Part of a small language model's weights: normalized queries and keys, 91M tokens.
Each number is 128 + 32 x the weight over its row's rms, rounded and kept within 0 to 255. Layers, rows and columns count from 0. Numbers have three digits each. The size before them is the row's rms in percent of the matrix's.

# layer 2 MLP up, 320x128, rms 0.258, rows 235-306, columns 64-127
094:143148097127165164122111110112084177131092129142130096155102109151186147118095110088180150144142094128139167167162152125147132068205112082111140102103125144174169129147160086206159110050180107
108:096134144139165110124123129154119093172129123102092091148128113106166098120137145125176140164093147122131142102153116090128143111120148130163107169164135127070169110064190139126159194152099123
084:108145139124110096125113130092115151141158164128148120083178108099146088121100147131112124198138119142124102171102087123205132109111108094058127047128088141180059134107134106139076164158114131
090:198099107111081109157157152119133133105159045108128141134141206096095170147093147168118134112129154187113118143140156160089140119093121108074141083093104137059130093147157089074116066117157143
107:131154097109136075092153148155145149081097109126121128130104092084180130161127065102130104184097133090100181119157160195145173162154123088098087121106124109093113091100160207109120162058186130
095:097099196139140186104111112125092072109126161131100104131093231152117167135098127117099112082120195181067095152118168137151053102156077139106084107193117147087165122170112121124070120159123143
105:150119126105183127057119195127105140149123152133093108138086100117143159138164139119130126139092108176074137100136156142222147094154155175076126165123072168108181164096179118112148128122164135
088:099120180126116141140174101117084094157184132179112135062098112148090134127160140140127142118160122113107164141097080110129139145131129133080072085178053161146175092100155192134137124081146114
089:139147131125158115119147150105134168136119154138121193154128148113081146152081097093161140102194138022127125158116104111066156084108148098109146118138176146123144165013110107091061163099144094
127:175131116166142114164110126147088145108105108130136132091153104109145150181141125119159133104155143108129096057100138070116042122093131168099155096120195130092122149170058194109109096107112114
110:146103142123093116067102168147113148132096121120120133122153105102195137173139186143127126135133208108125087088129083148168103152097152110125163150108181081083105165104090194088112177086149049
109:106143125154119114128145077151135113095108097121170156154177061186064030048091162108143104113109086163190091181118073081126138185175125055105087131096160153123125100110103151137136132178163122
098:108072091118188092134068155129123141102137094074144112129172061123185112182203123150197106137090137124114141093128134123130118181149123130124162096144141133128178140076105182115153145091145171
093:145135168120109087152140158138093122166066091158110143118115135151098111123114157143186146103124139122115215140103159152114173094103138156083161090140132106099110102131104107111122204141159135
105:177161139193103140129133066125149072133118079212163103155166112150132140089146047059147065112174118095138090138160160068154145091100136129120145046177127122166150166144137127158111169097075165
129:129117135092145087103116078094111175106113139154180144158144131109150151134167140155089067123087144063188106147098113130136139139095135102120120103127155115150126145118076157179091155121087087
093:111122156089193145088096092110158126082115108158124173126131138097171169092131134126087125083114124052073083184110136098105139148110171147153145121162154195147205178111127110132114094162116122
095:149099095141157143114146129082121205144134059090128135186137100125119117166144159101104134116066068110139127127122066156149147112125129103139108120166163134176170089127089139117107131158096159
100:117161062101143169147098130127041069129104129087077195133146130101141158086113124100142093165125130118180127140105129136072099115084167190136102121079123133105084074135126160163167124118180159
110:183106099121126076146132173145062150118166160090119125087072094129122135200133159153160115149078110091111100154131115126124115181082155137119102185090128126105110149076106088090107098108150132
087:125099147155120191130129148142135106150149137136165152077114152142187147119133140054070136124118184114078142127167039061170065154111130137094150081118142188091119133094079143082110161089141173
120:111108105105132151120078146105103144099146086108124130114124069124159088137135153144092191140123153152126106176107201170126078096137136138157069086187139077145091123104084148081082139112180119
097:175103120143121127159189084134095129155166107169124181141138156127091101154075098158168134140167102164131217074070161150135080069103155124093151098143112136108122091107068119081147147131127120
098:111099072174105113095116082192198160169099153111145147093096090139134222147092097118113107135173162113111104119159164083119102126120121151123116151160134131116143102121095113167151118118214129
173:140067070063155172119128175120083122134123169124141166103125145115124129192082100180127123093139108159100121075075155162105157103111174106158148131116113100174132129136151115125108165155129062
138:170126111147139142185169139133132107079108149124096146165128113183119115139133098160095101157071105091071170160064092125106076168085111089142090176119093125114140147142163158097146112095119136
101:136133117111128176157159129154105085146172163134184138112083142107089151158060104229135135112081096154111200141049133139167087128108084116110068150098117091162071136143102102158130112194193089
099:198148128108099181107124081108136133109114117149173130093171064128188122181137100112135064126099142102127128111081153146164136149089118113125166163138130069127160176138080137141107198068107136
092:141128120183101097127167170126143105166112044151116160128100152138157101097098100124164151147131208089150138122137089108191097117125103099087110087087098092210135123082103158159088176120142163
095:182151103123220141163090130131131120114079151040074130110139133146135106135140185156149146101096092174163107175118200130147124146110134107138144177159041122116132108094106138110142163112108087
085:137096184110149216163105148136128116110133147102124145106108153139091084121051104124118126105096146166065192160105107094110089169080059156135103150145176142077108179101106085106122054151130119
091:196182118142148110169131101097131165176101107092111117151085148179102186065117094166055158127106169088126115111099142088168094113123119158140148192127091073090112105133088118103134092193149152
093:123120063129175149128147064074129224182052184168141147085111105119145158083120158164124111097152129035140100149105132119143123153084128172140124138140076176155164088095153187117121169166146105
095:123157165147170146150110092177087157097124140202082121163140136174128081108145123148122131098117135176145118143164185126137111106141117181118119117161090173085168108150104117142164152058106145
095:151161139159083131150117095158177095119134139207249161110116170154091130117133143111124158139190108129130045094197169143137153105107183126115161141104120117103130105179115109136109113153111112
110:110163180254155172137158066094127065119069143189151162122126177105108151112093168120116142160172118103143134144109067053138193101137127119110178149073156177059144150162140182129142128163100164
112:109109156135160125084119111193093144188151128173165113125129112146143114116112113160123113098160121079090122080074133100131150139085195098079090151098167110085096140126050124139135168135115065
084:111091082133103085130080110143134153150123160104124099146124096101186128114093137171154131133157121126179112134161133189098156172110116131100198159139110159038154065128088192096168164113152178
089:126122083111188135103150148115106107149125120133128113140148129114153078120170116132121069113068148135170078128101160151118128148136132121168100212120123176126135131162126147155090158107046132
112:096165109160169116105092161109155202101109191114145092187103119095176145114167120179119138169092195099128149151153098130127186118146102144126107083138095096124097153114150153200081142149129108
103:097121084165144098129121156177123156126107196139078130197113071104126137149159148145114141125137160092123125181116149101125152100133141158145163090089097099153166159159179083155097149103093084
091:103136090095130136103107140099097174168096176112187122118114179127127194190162153108110137143186115059121115117127131118167155119113123132132091110151117140070137133120087101111087137157136045
089:160105116151194105111160145148138111121117179142106052106107138145121112130090110149129074177123152176157123171110119067138144124095136151110148104157122103115107064109130100075162120143170103
097:083149158090107158149152129118110117119116157119169183109120141162148105079102090069104082113118116135240046137057145141151135118141156208150146167164114129140121129128141129056104165095114191
104:154148160142189098155126132164183112158096100109118183175191113134119111103168186091186148130138131093065111137133102116126074088155101126133197147141165164064182122117122167137090133162065175
096:087121107152106109137127165160133126153076121154100099137070117110140159124144081117127164156116109163185155132133073132105076114099041157170110124158088164134073144179191106114143125147162140
095:169162161140157161168076093178138156153144084123162114169106145130183129130109186194098110099115122144092117076120150146081078112075152057109076149142173062135082169106113137091115111158181110
099:130183138112153148163117104171169172138097163173173116132140095091128151104107127161094038093166143117132137110128095143069136113115178125097152108177144115089165153121110097149181147155143108
099:136106111120110109085207116106097108138185092165139146071076200127126187158115115103113155142099069134110116099123116111134139122128097105143202191084095138155144121116180167141120174086071168
086:144112115097146094174135087168149124110112133112138123202134126115130192120069137087140109136101095168131157191153143091098102084126120100163136144135141145193105141183144109129160133059134107
090:128098110095117097141093154115068129145185075091065106127134174134119115141177116140081109156099123160117133179110149160101089140100142137145192155182163159169129057125181111126137113151108121
080:113120139162117093140117179150128122148141094159156181171099137127078153147220131099121084133131103124163150133109110093192141145131096119099113136126130155155137199148160101113156106138124193
098:080109137147108170148155124073076168095130135133151138086129117167149135136145168105069146108112133191129123103117121134156102136135122160086144116052136092065119104182096123074105145074138091
083:118122107098148160105177107126111106187123123133092047086128127120141124171109124209151156169087214159137120083103122151156143099114081124161101143109084103144113060133137155075113135060094096
106:159162117153131050121117143069130193122117137119130126155186130085116107127181120158076159153138161119142189113137154161096131151132075097133099059094139147144146128205093110107114095108143134
105:105108159128161115094163119172115143110094161104102146120103106144089111080108093034107172120123134174125162213138127161117146188170088131130126160178091190150114146147142105096149132095148140
097:109105142154115142059158127102145144124073122134129101097137108164124095130116138103114192153142131066130093106136216134113155182137159051156064106161067088126157133120127120184172145120145107
071:159139122096153083135119162158095223141097169122147123124116120089116195178138135114151129120081126163095184130105144166121154112125184118112162155124149099126181143160153157154156145131115127
095:102138140145130115160188114156104132171101179110127147082191080152134148144145128175127114124137151082074135101131121213144130151128127063111105145126109093193133168100150218118151190145122057
102:075155160102132145167068102151132187116080140096144136146215079085151119118163161078143086210164143101144134055162144161144158158110145148096166163110108136145147112105125188173129160110125132
110:050090105136124140093171130171020142099145133134157124103125200151173134133159166148098116190115132151104118116098189151106158191110122137146115144137134084205127151114131132120091145136086135
099:064127092100102198132142132187085125174167163090084133125118165115173166097158113123137065151167158162110099117114124128056160159155095122171144130096130126135104132109118129066090189156189199
101:147136158108119157063155123152106123119092100120092184098119073131170108157104141144188173119103116140096137138055110094133083061167166145145105141147154172114141100158174095055146148131117163
088:136078176162118085185113103144160120143142134106197200100132118152127143118045167100125148118134130126111158144137113116122121145100128145099113102106124118137067134112103151186151107147147090
164:123090157108152086132135137115118108112179151173098114154087142167122142088176112170141149148083169111152122138071138065171085101064152108160102159164082123143160123120096150063069095123130121
092:161086097174147149162069111157148125109067160125162132158101090112166120131116151116145129157060134118144124105150082077124137140138052108145183117084169114061186115063111168049123142099094161
092:140165221128119115132194083121114086087148110132119166127119101122159139120084099125101173086188089140119145132131088110107124103105177133137145151199133163161114084177094149068102089136110174
091:125153154103211091065108099110125112147113147123177117165110078088158145158135140180122132132168075111169124170106155159140145116165180153139172174135111104129153122109174122123134129109119143
095:115093141124150164157085095120117176132129127091123142126194061099154152129172083142125164156096049115121110134131120137070191114104090128159127137145142175116126163101112148119131126102166113
099:201153046131110123095106092180135123122104113120108151133110137068114120158075151174177144132122161105086140053113087147099115114121043147171146180099133121121097138126097143120133158084142065
095:114137163082079087165125145106134082128114077106061175118097142128144147083115153096113131161107146165136158141192106125142132150142115137132162089094112116112044169094134110097154123149187147
087:143113131110128187164197150136166112095124105126175131094135123149132147143152114112092108120105169121061070111110159120088090198132187086147080150140112112157110112104173097126124069154126086
# layer 2 MLP down (transposed), 320x128, rms 0.0996, rows 235-305, columns 64-127
099:151202134145149098076161135102142149139114153034168113114121137131094150143090103108157146149101163101192130150140135092104106136138140098093137142139175089155135128144169146149116075125165076
104:108139085074111179133084100100090154076082164109106098126122116057080144141159103137135127191063110121134110090182122142139129112114091150131169139165159103140154079165134166043170189147124153
091:124147134138175065125159094159080115125095152152150146088142073063158109121130106141109072167141120131122087173132109119170123148153133077131101116133123198109135115150112145116105150170147128
105:119124108106153134154060127171090109129129154148126155155137151142098130195091066079178115153060171111135142108157104114152163106134149111123093129122157095135112139148078174156150047137132149
103:117078065172127192116156158175084219105108141136051142111131094116154161135151100155123073083131065144162149136136094111104209116126082128134178113086132159129111138140099118149175118100116143
096:098094104087105112117187146147125156177162136083102063090150128099128129159088104149157114110154145170051166102167148143112091129152135111154144112153161146101094168087111150122141104161129132
105:114135156148094110145117075110183103125177132160171135079113086144130201181138174119093127136164111103143094189119120083087115141113160139120129171117132145126159133071041163107152141103101143
083:103092093135085149112146144108093106132135121140102125075110134140132174123137148108171124179116079083113171162120071081145164119173120153096174095151157116149120117137198116111211141094142118
096:183137107116148142092094159164156159092149152151129187047101167071122110100131174114094093156141137088144152151134125134153140137098158049092130094165148112185152091197130126073153132115128129
106:098128151158141154082128131163121118137083118146173166110158114138163170172147164144148106062112143075178105100132144137118063147088117140153133072131134115067143120115024104108114123120183084
105:114173150140136136161167151087124057143114103133116146086159102117182119132123121139156154172120158108150116112075080126120143074142120125098165088112105119159110138145097117091165190107112102
108:097183145123153098125086122126166078113149117107144109131109081144090129140094124188171064151147131059079138108088160184095116132123095190158154172144138134151111096204120120105142091135144150
097:132084106077135156101140135168146121107214088124137118074104144149096118132081178165113109132127181119113127133180111122167140140122099142105104105092115139110180118164037219141154144100073094
097:119132061145153214165140085130114148128150131085116094185099162109104139132121136166114121162164055110124092156113122089098141100135145101075095129083138182142178157100120165152075124101166139
104:168103076152100085128088107173161147155157129157165099166146166122141117161083101131136180077112176147183090114075076112119167097103110113139164129139170124167089121096139157090116127124130124
110:104128076130162139155111095183092146132167149102188101124179135170118106083181082143130138142128100069177165127125155116100130147107135176086127076128176104177124146107122161110092129126169116
091:069131157096150190148129164117174152104116164102135152118097117127187123093140108149098117131177147202096097127091126144132090108116128084155152110118168145107145104159120100160049128086148133
101:129108188113138151100134108160163195103100146107060110097078165144150146151194098120128089133149102190178123163114079086127128142079089104131124127180143106047046124150128085169146185150109091
100:097071098134136048152144183177153177070166141133182137044158114164113100113126164084144197107117157144109142096125155153166111154175097033202150126138132137139147133153158131114149128116105116
110:171117169111138057160123132117079184136153149095103156066085171133128139118106140106167169125073181151087105127136095129083105124181071156139108141139142138105137144118113085171163075067184133
089:137103048131190199154099126125162122121114154120111122149095144160099061205131120138109115136064136144107143158140119127110116116137147199150139118138120084155143096133165131172141118123077119
105:054106019159145140094100169088119185098099134119132107095164100110161147159159146127131194124140137181162137131089146172141103102188102127124136148185128144091127147106106186059077116180057112
095:132160129085119140123082083087154138132140168114081110144124115164151110100094093110154099159118150153106081148133114142157129103127155146082103199128128096100121162136118180153159049117117153
098:139139064102141213146141066145111151158113162096109132145114135123136144095142089122088125126201181115099125168094111094175149139122101119102076175113161172163088107117135115107186088136105152
136:126122127083129189142159181092066110150164134081155136150115133129103143190079164142108083103170106121138127125070125167099099116140147105127103113143119075112150126102124127073129175181108068
126:176165101149123104137172127145191103153147117136083105133160144147097087137128121166135080177107131089104136150102132119163107131148106069182172142159155126126109166105155129111140136090114114
107:173118161140159077152165144122134153082114166103108136114121103210144129071078081088150096131141162123139088172122080153164167173084119110130098186157152076134120122098135113091210114109124147
101:069139123086124206163122108136102145080148127186203132142113179144111147127099106183118079120142153175132133108136150079143129160127146118082150126122154165072133151083095123123132136159161067
096:115140078132111057159197111082165173135139161101109155107059097143161103101087097137112155129137131114073108146063121185119162140168120143118144110127134180093125063119133135145088170172150113
102:148115113144112154136108144148135138156147071119066184132120177151110108139111108067154153079084184141133086052126151079153136158120104148159146208118156145104102079162193134162139097081156165
088:113110204105130126146124125107169124076117160159131155146130109097144086169149138126142070114164158191149119165131122165114093144096152150059149172175174083132132123080099162124076178128139142
100:119132159213115077177124177141080105102121128134133064102142169124082167112138166163133103105085130175112162130153147074135115149131125161167101075092172160146170186135108095154124148095136114
105:115145128123063068124079208145138075091184093075137125144150168168087154114100044073111151199130139125170195144111152108125139116165170115107133127108126140071101089122132096108149086138158090
098:135207131107126083190074105148115106113145157162117145113148152108144098103153133129093151172098144103130142171128081117136140089093162173124142091109185122116094158131129058113156145126123104
092:056153157155090180123121030143139090131113168148130142166047145161121116126103098121157203153144117142113063152165123155101099122145155127147092108107141110150097123128117094095132148097152081
111:114116103052100136167153169167134110137119147102132108146122080111162116094075157077079144135073162096059156148129199198103077093122161152104168170127126174180129081149126113142133185150148188
105:163135177104128174124181121089123135150118050154102148139097100121124170133161082144171152101155028129145088131149099065144118080079115072155139181103140095098137158109157111091081152127118159
095:139104097110156122166160099096114150116162168115104177177121163104168136157126165155178105111102140071159118159105143098097161109151117169089088192167176177114149058125109116086165166099140132
095:141120164141090092115101100080171162125158148139103145101077134101167120068083171065077091130088099135075131144112137176133106061043101076174129145129150100091103183135123089162075165111160145
108:145110107093140042175110108116167085094104076113158116122081115156129134126190147165119147103071188100142119115158091137117117115102187114167142117171126108118142095053137114185168145108143123
101:093139139069155074154093123054147094120115096102132140146146125128134155145111093141143111161159100101106105115160139137136141143133170082121100208114174200106133099089096159065181119130142183
096:153146150116108100091154084100108100088130170166123157134158165115112148115141113140137137110086094123098091187124194198081163108135117164134097181117144162108166087111160111079174151137101073
095:141085103135173076160158147125173083137117098153143086107154126118141127106075105132116091152103139142197121154157090081137140124150172147085138134111186090130134083109118190124208075123162116
095:107075114067161158107095133140090156109111096154164124163124166144112144163145131165181172154096121101112157129121105097120102068157164079152142097100159160134160111177048149194140171136126123
106:142111135119145165114117062136141122135136111146105123095150158096110107122082125145131096156081140157134201100166102102154083132119150150145148137080198110165104105122155037128160147110123077
093:129111081121107100159192088111149117129147099144084146062149078193147136071151152138114099108152129152157141114112109122089163140079154116141096105144130123135165136090133093164148095126096112
098:201074156147136154134053071145167194194123128159182096130113128144105126089143165140093148147070121175151121084130112146065105124148147121133105189135144107131070139142101165157081132130215114
106:180081121128146161123148101137113109116111195112190124168162166110171157084058103154129047139121103133114089173116141132168090144090079110158096156156143117121128089188097098194122097116126140
103:114147143148139104121150091154172123109146117109053114121213169113145085131119170137118096083145154086093092166153130235153156105072135143117117109122088123183124142107143147113148111120112136
096:117096130114144117187132144150205146069211093125162062129091098113182160105098145096085116085100124170144126159126190147120107109103106136125147108058139160155143149093179098157090124125104115
091:136160119115113085106112093038106100114034144162123113105133156103103143163122135110144115153151170152092190107130185135140152102084084128103085173134082107161134132035138177113129091130181151
090:128129118080129080148135132129140085135102151141147119101167126109168075123170092156193150112124155168167123065131112121174104119078134120084094131042151117179160114083148132120080134113151185
101:120178124106127105105135229128068144105072098108134146112085106081191145192138105144136132156149085140099089121120132152159111182163070146163104112154182122157121104145060131134077141139164129
094:110163162125117106104185074104125126139104120124140085115161143138135141131162155212176149130082157120161137147071119161037110103145102083128149124140102151153120152204103152093164125099162162
105:159144110130167173074102144140143149113111139084183161168112152178100195121159091147114142178164114110137124109117120100110159121112160100087044174156155122106094124144079181094093148160074111
105:171079175086072074109102117118152100183104124115127112121111094099132169158148105133121148140180115129162132158158117093134111130143092184136111112187085151105143130128158089130143110091134089
101:108156183181070031114104161170149166137138143117067037161162124099158086189160097126158159107085134095101148056132161150115178137101116094114108123092078130147138103120167102148151112119122186
092:063136102158109143112136121100075128136117113086150128134140131138170140079164108172100138144155117089153115135134099110148137066133118136106141097110130098126107159091139087138164187146204185
084:128085132130151127078095096094120130131123044134139129119072112128124138083116173129138125121077113145163173143151122090114172119138148176091224134134153158095109126107171127082136033124124190
100:164115158154167162151114121100123092121144145124133094178115163144155145199089142134123131110179101058105119113127169141197149131092112114147054124180169125114121103125080084154145063128093152
105:112153117118075045149063128173148080199099149108101148108095150099190160155140107162097121171121133102099124116172141164162090097084089109118134137110079141194167082165144112115150146119143132
101:082157093114129208190143160152116183121124165120111132172096150148106226087111093147130111127151116144128092145189131136124126092175160090139096108135117150111086099183138192135120167166130174
100:064127137137107126112149131105115116140137100120132126067171109132055139064160149158160143091099172158135163149121104139082100101148190096118154154155177143172137176098158187126101139066114114
093:130061156133121006150103166140143105121131139118101145150088130158107151096086191110150126114063111138118142103167120120136092193098104144115103177137130136112093150138128170115103187178083089
145:144113103106171096129140146160105124105202107230105082177088158160160147145156084142126100160049167100122142141127113112129110090105113105104094135138093119126122165124081149090075137133100118
100:146115095149098137134108144135166091107061112142133155102097124170149130077132142110154149126163094099116122109091098179093219174116142109082094083162119116107128080172137163103140138112128148
094:132066114112131122123153155152095090126095135139119214098139168143111106112093137124163164135146141131136186146114126097123167152073091111124185118117075144183051155149119139133092116136158123
095:090082110144065090123131158145170214150129152146147110115108166128137158182099121155112075127175120230189119150142217174098111131166169116079114124090155086134155151152126124001143160141109115
090:218161166186148087128176157146178095162059117131182096128095145157083083142150111063160113110175173135135145087104137161143049126079153104133109113152131082131150118127179067145058163124163115
093:126167205082094045135163126074112128061123075129136102113127114186125170168154151143096089129185107163151125127098148127139119144176128151119085053160107154077118134122134146098117179132151139
089:103106146148148062174188164098097117097128106122157135120101140180137137141187079092177160147119103101174122123141089080126103073147170106130051186130161119144138114092130149087110185148157157
# layer 2 MLP gate, 320x128, rms 0.247, rows 236-306, columns 64-127
094:092127112081142131136119151125102118138161081154115063125150126081101116141172131149181161164109108129149079058108156112174161056109148182151101128160122164083186152112140118089145185125129079
090:117077104091159134090064142118145136083093121131121130186101160159136116140135147166138137081058173136198136092094117089058108147153141181129160169145183125112152133109111105110138128097122119
115:133118148110109100115080142063076130151146079154126132114133191062142136122154159142094171117142126151148116137212123135156122147149112110122133066084092127114119100164075163094113105167162113
108:113111139088109108105114206151081196113117159056088164109101113079142147131132114118103134182117085098090168138155160165106155173122106110120086129098210096089094141110169122105158126107158114
102:184154164147186166123158165131084153115098097135195096068167150126184109123114089083152125118109106099112061117150123131119141137118125126138089167135166168112121081183091106115166078110101156
099:179147146168125124118125137140150144147070142147147141179139138129121149112102079088172109113126147119117080103198150174133063142149119090117147035154108120087094146158121123179121194115184132
093:122120147112121142160130164194155094169097162144089178081086127172069091142106111111136132123117170115112144124118141083118142144077074122174112157089145128079102179146140106136117141088149125
096:135158114121079129104133113118197134139178100102127093070081115117184097079154116194129052040115144118156127086114132097153086100185116167102116122117097114158115115188134118100122120164095135
091:144126159162117138156134199155114178144129127110155186142108140154160099158127095116151070137085169126161167077100090112139165111174123113140078206062124127134145101067128147122139134141179178
105:112110157118130140156164141117089141107102115171127122171100179176112097078153061173118077147124095159072113135140134163145173086100100168132105111148077166115162088171122112120143113152102176
105:082101140088168131161169128139118107134070118114113075118184100178129121097112097148189165132146131139123146084117121064128132116114112159101135149140058100152068164151122145102173094105123223
118:109202160211117146116140068109115074129135128150092131161108152159127155052127047120067126100130132155109135141151146126168104109155140112120109083150102126097133148140144074172152075150177189
094:165114207078074083107099150136163176168149138171132133070135085143096171140135126108125121144124136161142155096180101146145131153115136153117085091108143194116115108094105100124152164144059109
101:194105184143102147153109145138143145107060159113100178189148150114171142075069084068094166164092166128122127092159111112144125090034159154093099090095152140145112122164093073130132077112177151
087:131133148166088068177135150081148134150124174089119103135125123095160086120158135099113084197121113133178142099109062159143173078088127105134049173108154120145098095161082170097085143103122173
095:131142156136150127116100154036152163126119102108163188078156115105160131093086130129102133080151097125149119140092110098133131088123123142128087121124113090102160177119108055086119156139172102
097:172094107152150089143105110120136180168129093101084151084115164155168140132132163097120179122141081137143056147073077139110175062146096121155182107143196148072124083114110121113109143127132123
101:117179136130106118146083092094156125169149100193204113109090094092104139152139115130135112032150112063085102099105124123144161091096175178076178114146119133110141195091120130133093201161134092
105:151141103085125099153116109119139175156162136132132124067143121127140130119096138145136118122118119077125078102155132104178120117179127133122113086112164148145114141041131137139131068122171148
095:116139175183106191101174109160130131099123153119110133063116170139142176159147153056113092105129214130081162134158080100119077149157149157096137132095086131103138100140106152089131144066152174
107:129170146139156102129188121113095110135124124111124169138140168105131135150112124160197103093102123106097147070127123116094177111090125111090131177096072101119176122168170090149150105170129101
102:141104162126066140157159174161169135164172135141125107090082148148112104081147225162205131133080094123118133111115054093132192127152125114107129139096141149104123108104118078087111153178149131
098:130137199107060165179116058113134148162091167174157114093097123093067119093140118062105069122134106116129148185150138132071131150119127141152113119127089123173132167143119163093147165102109099
090:166126105129147079126093153123132118118149175175161125051137202114140101133147164132134124147100067133104095161068139116100112087181153144102071126129169092141143157134126131124182095126234134
096:107124111146118133156101120054138117157075126142146102197080183144153177155147191185185112155137153159088095119094160088151141131159165157129146048119126167108152059109182106062120098106113194
108:087126115155170158138123091077159136125106072085081146208088166139136063133124151120179135165109168183146175131129211146164152165152119114095115128137091151110114121151171181165125132105110119
110:075114179099123089164196124117090072150125134139048097135080128115147155113131139119193170168105136108136110149105092127128107094086088122174082115177131138116114109145167139091165109105152142
107:175153138083157151095129120094091130096084204127120109201136167144126106113133102134120146113103053187071143126157162100138176100108115149165078147104091150117101119157134096097158108141115123
095:046107111177087123160152102160136133122155118191102147136121123115200169048129082110126121142107175135087161140067122138144144082127100140118139087113147112078120113117130117099136172154163162
099:119099154143175232158076123153135111095102121151139139104114132156079083087096095117136109124106076119121133151087138100090071105114103130130074175140155129089134150123085112130129061167184153
098:092103096166155093107162141110116149149162143141182127046145142122162138146187128175197090127116162108099121085130126145115132153095105117074113106133163128081156213121111142174128134085120145
109:108095167151149169110175183163125134137197116170110128133072143157059128141084113129170099072087102161149167132099146177135093095155123100125100143170074122129140186113124095142217165110151111
103:161085134144066125093153146135168130127064118116155144137120132173117121145136123087141067101128100127097077068160167117105158195121142105154121129135099080142127086121164142108117144090088135
106:075110143115116161117091103113111117149193150138191153165197129147141161147121066107137070177132118189083119109156125124134146156152185069098133120070142115125112164111093113141122138137104079
090:143184154102164134146135110092086131144103147105152166160098101107136130159126102130141171151122071065103120117120147126120166159032171136128155116084144053119135110111150197090098142143131087
106:145116172085135170119108112102097102145168091157158091144133107068119106135141120070185187102144129186171153160144173117168118086144176139111089104146127149147139135145112158122148086130126107
087:118150117167126091123073157118116107144076104132144075098094113185137132077204160173090168129153158156115111092126113093137090115089126106139161076105125045150119144094099105112153121122106213
099:163129138137151111151160166142150165072112178116107081144083138126096105121090078100132116156064140099148073110154096154154176140139075119181119161029179136157119177149086075150124112109157134
099:163156160151187128114094140097153140164087136079099185136086137086155125156165195069144162159123106136097106195182102123159144131130110181104107099105137157156124056073117182157155152148097160
107:130100127186153116078044083025059153078157156144148125085134151107161072085197121135168159183130074126125122138137150120103170129089155136128115089130146164116133082106132151160111120144175114
103:141108110122098144133144126068101092166104130156065130130067145148139135085157126198155112112088127190164110079109130131143134184122114106088150038146140105174183109143210133152082172081053148
097:096166104122122113125121112159124171139124148181105160164151132095198090146149153165146139101145088107110170070122161136043107125085103135192119131189091184106130196129144138121096150156104148
097:090163149119132144091155083185118119178145156136087099141127104111168159098117128078193112131104134111187151167134171103143085146169141112087131133094116158122218122125155205149081138143120111
106:094128162130210115121073162145074174119135147161080139139151139110113124197175140131180138177112118148076126089125114133179161113168186168136168112096135142069143092114127132109122140086051132
100:137128149143184122074096144110124085078161092136192130085139116149131131118160089095107159105098134097180116124123133050168149083133133121142096106099118130106109099111090151163140082120160159
104:142119190152147143106087134188195150195151090173108152087102135132221141131127167120120120152079110155083163126118125119095082112143112065095089151096184080127113126159116159152102157136176134
107:110169133087079121127111097161139187205131155154083092137138140129133129084146091142100129170127124147104148132099071190136168139088151114158098114112082089128160139148156087188169128124073072
098:105104105150100175120099135100139098108179108120092133112160165143111160110073128056182057130116092166139144061110124106107131141135119121116149144071126182098111138086186124110136146125111203
086:130155074108157088207155133141122181082087124158142055104134132146187120096119135134081081142054111150144130153103135138098119104090122154102093128124157073171165136113145078072130140112148126
099:144105146160117122219126087084074131213118149114170134077156139122159143105147172167162110144127117151163190157118130141174142070118101156157112136197085101085140128098184173066109155161161149
089:095119085123138132114147107104105144084178066111090115200148134158106128127118187147151144111083202084100156159068164156083112114132130128161080154208102120088124109123080140180099101115106105
101:094114205118132123125105094145103154169124085152106160123133168174091086098145089082140093157105102080139153121117145098120138147127181112143085142130115144138103142145152103170149113164104132
091:120126126107107088100151137123153112134148171140111080131114191183145174090113146099159085116139121157149086136160073153116126072110186152173140133178134142138128097103091113112140151155137129
107:130158121128115067189112074085133176119105083113118114121182090108133078147158172133132205100068092096141148158088154159135131113132126107115128079109167132138185120107158147131103065091164138
097:153106153131175096142174122183062137133096147103136187126046124183189137104093141126098147155110088086122138094072155114116098160121140147163134148115149127157142156131134095103134151118133154
107:103116163163138158140137112143112171127120104128112138159104126127164141158154115097174127098083135067104132083174142074107152183108099055155072114159152107115103136154105078139117135104101165
116:118108155135105123096123127139130142143151116099139111069174106163190163077128112138090121092133146121125141139150113129140123107129104108161111119146161082167098154117110152143173167179135171
095:127141116117163131154080125168143103130100125181118146152120107098140170118126176126151113104140141181155113182147136089093133090170158188091145117101141140147121113139140065107060088111151191
107:138166151150155130171121039129154155113104148116092108149159144054149173118148170124117134153083128128102098119100110087129151113067164131123149103137185099088171200075099143163141152101081103
102:105149123159095019085131151106101156165121116145082074124115104082137134169164167136099157152136071131051120130150129110119142131143141115085133107136140099153179139147168147151128166159110102
110:150136126150128130126138186190129118154098101097165101148098115102137104135121137092154122106147086142175241186114126105090091148062152158124146159123126093150133075071158117132154088121140137
095:119115124088138159078172103102082128132118145108171129126127169090143126135119138120114135162142087133121169115167144130110132108069148147184111136154139115190085138124084168135118079201172128
094:148102093180124149111135141120133102103109091066106150126171099178122150129130107074154083119085183134154103088136103106074117109142110076183093118135121107134184134159139086125099094166122204
083:134145127131086095131165093167146097176171131139116150132132144092162150135134183111214100184062146113167119082117134136198181088136160113143121114058222145127128155068128132096113165134114154
096:146139166161157160102145140133160123112092173170087095105152165155129132112112146187169208097180084134107115073081115181156195155116155143087128094110106065143091114149165122119148118172097152
092:144144140112093104200140144141155112142118117145129165146141054037147139096087137103154130170151165159166135175100141073086054066149129163086139120165171105084142162118116160135081144122190140
096:089124089115139134158142140122069076160160131114070183043161158087115082114160167161137140102110089122067157075100155141138102100140124144153098165125118092101131108150115099125105136149157148
099:153104162062108166154210127133133095115137123158169095124164109098129133116071132124162118101173116157121168146104115147163134110181120076083142101111117100108065191160104160177106134133179066
103:073116137090141129065163109138108082103103109165135161122147136172133097094149119122117116150155110112114095168071189151144156107091169160094118091160111098148124136153145117119075100163139141
108:152168158195119176155131186134127141166127160128113178096131130154128123115125130134096119149102133068102090067086107120095092125080080119144075128135146157101128110144148144117144125095082176
107:042135143062095109150160096125107073148117114126092128120062148152094133103141159162182109157147122140091131151147141119070144108107106111151134143157094109159167111179189100095132151166094124